{
  "n_layer": 11,
  "d_model": 768,
  "n_head": 12,
  "n_kv_head": 12,
  "head_dim": 64,
  "d_mlp": 3072,
  "vocab_size": 9319,
  "activation": "tanh_gelu",
  "norm": "layernorm",
  "norm_place": "pre",
  "norm_eps": 1e-05,
  "positions": "learned",
  "qk_norm": false,
  "attn_scale": 0.125,
  "bias": "all",
  "tie_embeddings": true,
  "parallel_block": false,
  "init": "uniform",
  "init_std_qkv": 0.0245,
  "init_std_o": 0.00523,
  "init_std_up": 0.0245,
  "init_std_down": 0.00261,
  "optimizer": "adamw",
  "lr": 0.000682,
  "lr_mult_qkv": 0.7,
  "beta1": 0.95,
  "beta2": 0.98,
  "lr_head": 0.0066,
  "grad_clip": 2.0,
  "warmup_steps": 516,
  "schedule": "wsd",
  "decay_fraction": 1.0,
  "decay_shape": "cos",
  "final_lr_fraction": 0.05,
  "batch_tokens": 131072,
  "seq_len": 1024,
  "doc_mask": false,
  "train_tokens": 727500000,
  "steps": 5551,
  "dataset": "wikipedia_en"
}
Each number is 128 + 32 x the weight over its row's rms, rounded and kept within 0 to 255. Layers, rows and columns count from 0. Numbers have three digits each. The size before them is the row's rms in percent of the matrix's.

# up: layer 3 MLP up, 3072x768, rms 0.0329, rows 1297-1310, columns 384-479
# down: layer 3 MLP down (transposed), 3072x768, rms 0.0217, rows 1297-1310, columns 384-479
up1297 099:112138174144127144145092158139091174153138127158098090173156110165159211205152201099159127084127158170129153112124164054140160090165130130078138165138090152164169124101097185112095171097135135111116088089096039150158131164171172096115120104142141089146084146143141150124138106131164074159
down1297 092:153115121109105096143160130126117199135134139159130189179087090125098071130138167119153133157108133099154130116125153145115111106130191089138148117133121096147082060095126107081146137144108094065225176128164130121168184162101136154133108068170137018126149148142118143181093063166115109142
up1298 100:070099031148178140121153138138089157183108101183104160128135134125112144124136082136149096112088124115118129138123175144098208151117107059139138134154100100133123164098107071175200138084108126107105082145167082111165195133170126092086097120150156085103182100106060090142092119127090135147
down1298 098:107106125124105076079151116125130110113212116063114111116132085151175080093164170118123130051196120066088096110110182115134127130148095069136139163094079056108110003113104119136123136050125114155166106138125169131116130117127176092121140060163114112109131102177116101137077128134144151086
up1299 104:159132120108195113115141180091141102137063129146144139102105178150150170100084143166146117130064135144104119116100145079120129151168127140137091107137171168132143120044181169093173173050207126178105191145191111120156134129106162083141145144162112114104127061181097162086124106131152088114
down1299 108:106116129075071114151127148167112146118073127123153107086154103161077147120133079068112104083112141079139151100166137129131146157078137199114205155116157115095073138189077144143092165231038141144156117145136109050132105133160138154148159127130141143156178183140166063096122153122136073132
up1300 106:111134086046079111144099135117133157095141144102171146151122111140074131112105106160120190114085155148141169132135087102140111154110103091110101163180128130083146126139135083200123084091149158094147163100136142131091073182155116112137089131100125083087136181151146121111107090172104099090
down1300 108:206066060116056139115093132106144133210085131139120146072114087136148135098111188146099131109134093167127138135092176141124138164093080090136116141118146129149119150117159204109113085149128165111109097147173108149071154142120169090103142142171103139144139167168151110095137152136101152062
up1301 109:144083114120127139138153187127127092159118125126120118162074070142137120208199124099180097088094141143109153114128111159121143144116137056073148117090108090196154122149110144126118175180134130190088130118072072110088113124148158156164151118138162126126157132176074118114160136154120122166
down1301 111:090158152137155173166146094055130143135151130101144099118103100152090097143121116169105140134136091117179105117108153147121149129176145144127130150124135101117116204165120110141133159116134128158073161167172140161057175118139166120094170115100099179154142168153133127127123110141115085115
up1302 096:073142096172178153085161101122137169178106124099177088130138151151170151086168103099072126107103182109151098148064104142088153151183123120183146128127156124181136073123107152194117114085180117139130102133135101169075143109151138108089113157155144137133173150128117111089160146133138144106
down1302 100:175078072127087126142114119128101157102129080149158178086187138125129158150143134126207097144155157053096122117135117121183073153108169206097125086135081116074092133131191119126153123147085155128136157088100108175108109115175121168120168114086192137152137124121119124155109136173134085071
up1303 106:121118127162137124117112208158144140146112113092087159063155113150184126098114147161051129089140200123144151116084104130107168122160116098142142166102123098121107094164108072152121130099125134133082119110095114187137177140123177180135089083125120159088103094090135113098122150126154130078
down1303 121:108173115104134111132108063129087097143098155201174167172168126144124133153144125111212110103121076131155139118157181104183132163195153137107178147147149105093125128058126124146126153137064159182092096074109170135154115080150134113191126194136135117133152132154082096144151129151124146086
up1304 096:108130118089097132148108105104126112041145166105134127088098071152109126184122128151086172121156149176103141105160103096142080091150149181124187106152127090155136134104119100141117138158108129109175118116159172083169104147153134110119140153145174156126070153091151128123143125114109132167
down1304 094:197092147129144159108094156220128152189155148126086129140103175043122120069155149148148094107094123129155131145151152160135130124093104117105101134170168171120083129105205173165177137166099123137099115127113088103135078157125129106129114114105105100135144131128160173113088115113157140105
up1305 097:128088141150099065105076112158139082189109134098131146138149120143145144086075164100195168121097173147121141113136136180133176095151135123122081105114135134114152075116138152147119164121158090164122153095123129202147136169169096159163050152152102156162113141102066140108136158133103141140
down1305 094:172107170193145131141074070169124093135111070130173126128130112124113136149146111136149084170146133136129151115098132176106099084120142126180124169120120079129166170083092133069105142141173050066144097083099104126173111145131115105186126078145137137146101121130108125126113108129144187115
up1306 111:060108130144105112116138150133068119170075123115184059115142166157110138120136199204159134108109136157094117152078157152144165102151187124124105115108119124068072158108125116168097152120153099166056132154135128092135127147135164118092089143117128125095115145141131142137132120156139213113
down1306 115:085165108128098133100139140080172098113217082087136114135089097102065128130113103118110116095208132122124138121107114121114123131159118099119112147105122149063118137120185095111165131189099096110108104137131176160137145160179088166077155119144122145123082114115107126157108119134066130036
up1307 104:173081148154114138102091151159082076120179139155117152162119117127114127160138081093062136120108147193082145123146141134123188101092176186156093150202128085047146117144109119166133119138112113151098116130089130152100147155083148079095108167108154153148083137168157193150138148130166110108
down1307 102:091152138080105111072098156211065069096126177100073112167155117027155109146151092150101123140149103132113113075132192140085179107156113121107206114135118149095137081095122188154160071145149160139140147200153110129132100137171136212092138138004139102104141146075126103094129152143097096134
up1308 100:069102201135124103108165157114083129127108146037110127087082100149128095123178139144140139105115080173189150133110134094106079107145115154142145103133078089161152096130138164167137112136159112132102131154194117137127133110093126141127099161159189110144093176139103163140056116137105082159
down1308 098:194180083152111076087110122130059070150087125118132112099119113107158095106134153161135103080089173114167089178089115065134126145142133160111070160110164125126143191133096128121146125107114163099102176128110098132115173122135129122142119050106111153166147151120146143091118167086134128147
up1309 096:109102095145102155083133079157132103142107172187112110158159081134092186093115162124082099131147083151158153125144114108125143137148143091141111142112113117148096166129145145099167089096113175135138113070111130139101137121187125063050146128182124183151164166035110121106117066123128141162
down1309 098:143157179124148159155085098195112128117145083158154168129148128104165086105164124123111103111155146144116132096133095083106133174142088150117016069087205192152141039187123125123080119136108115142108120042105136108119154174185073215161125106120121077104139115159100138117079207165129117106
up1310 103:096086103184164162082095134115096078118099079170153180112119100144067112162142089108112159110113161134133156168126115162156116102177129146150154182111160111142137184102163149171182121089094151100155153066148167141136162121191053137204072122143124104188104107189098106110215118143109109136
down1310 104:052194151152141130159134089106054109171138125123153184089107158170162181136125201094148112138085109108146114139130146155133082127175080135111104177105173135105130100103184128205081104191112177173105117110113157164118134151149106144123130151111145150164122119150130187065168142086163164122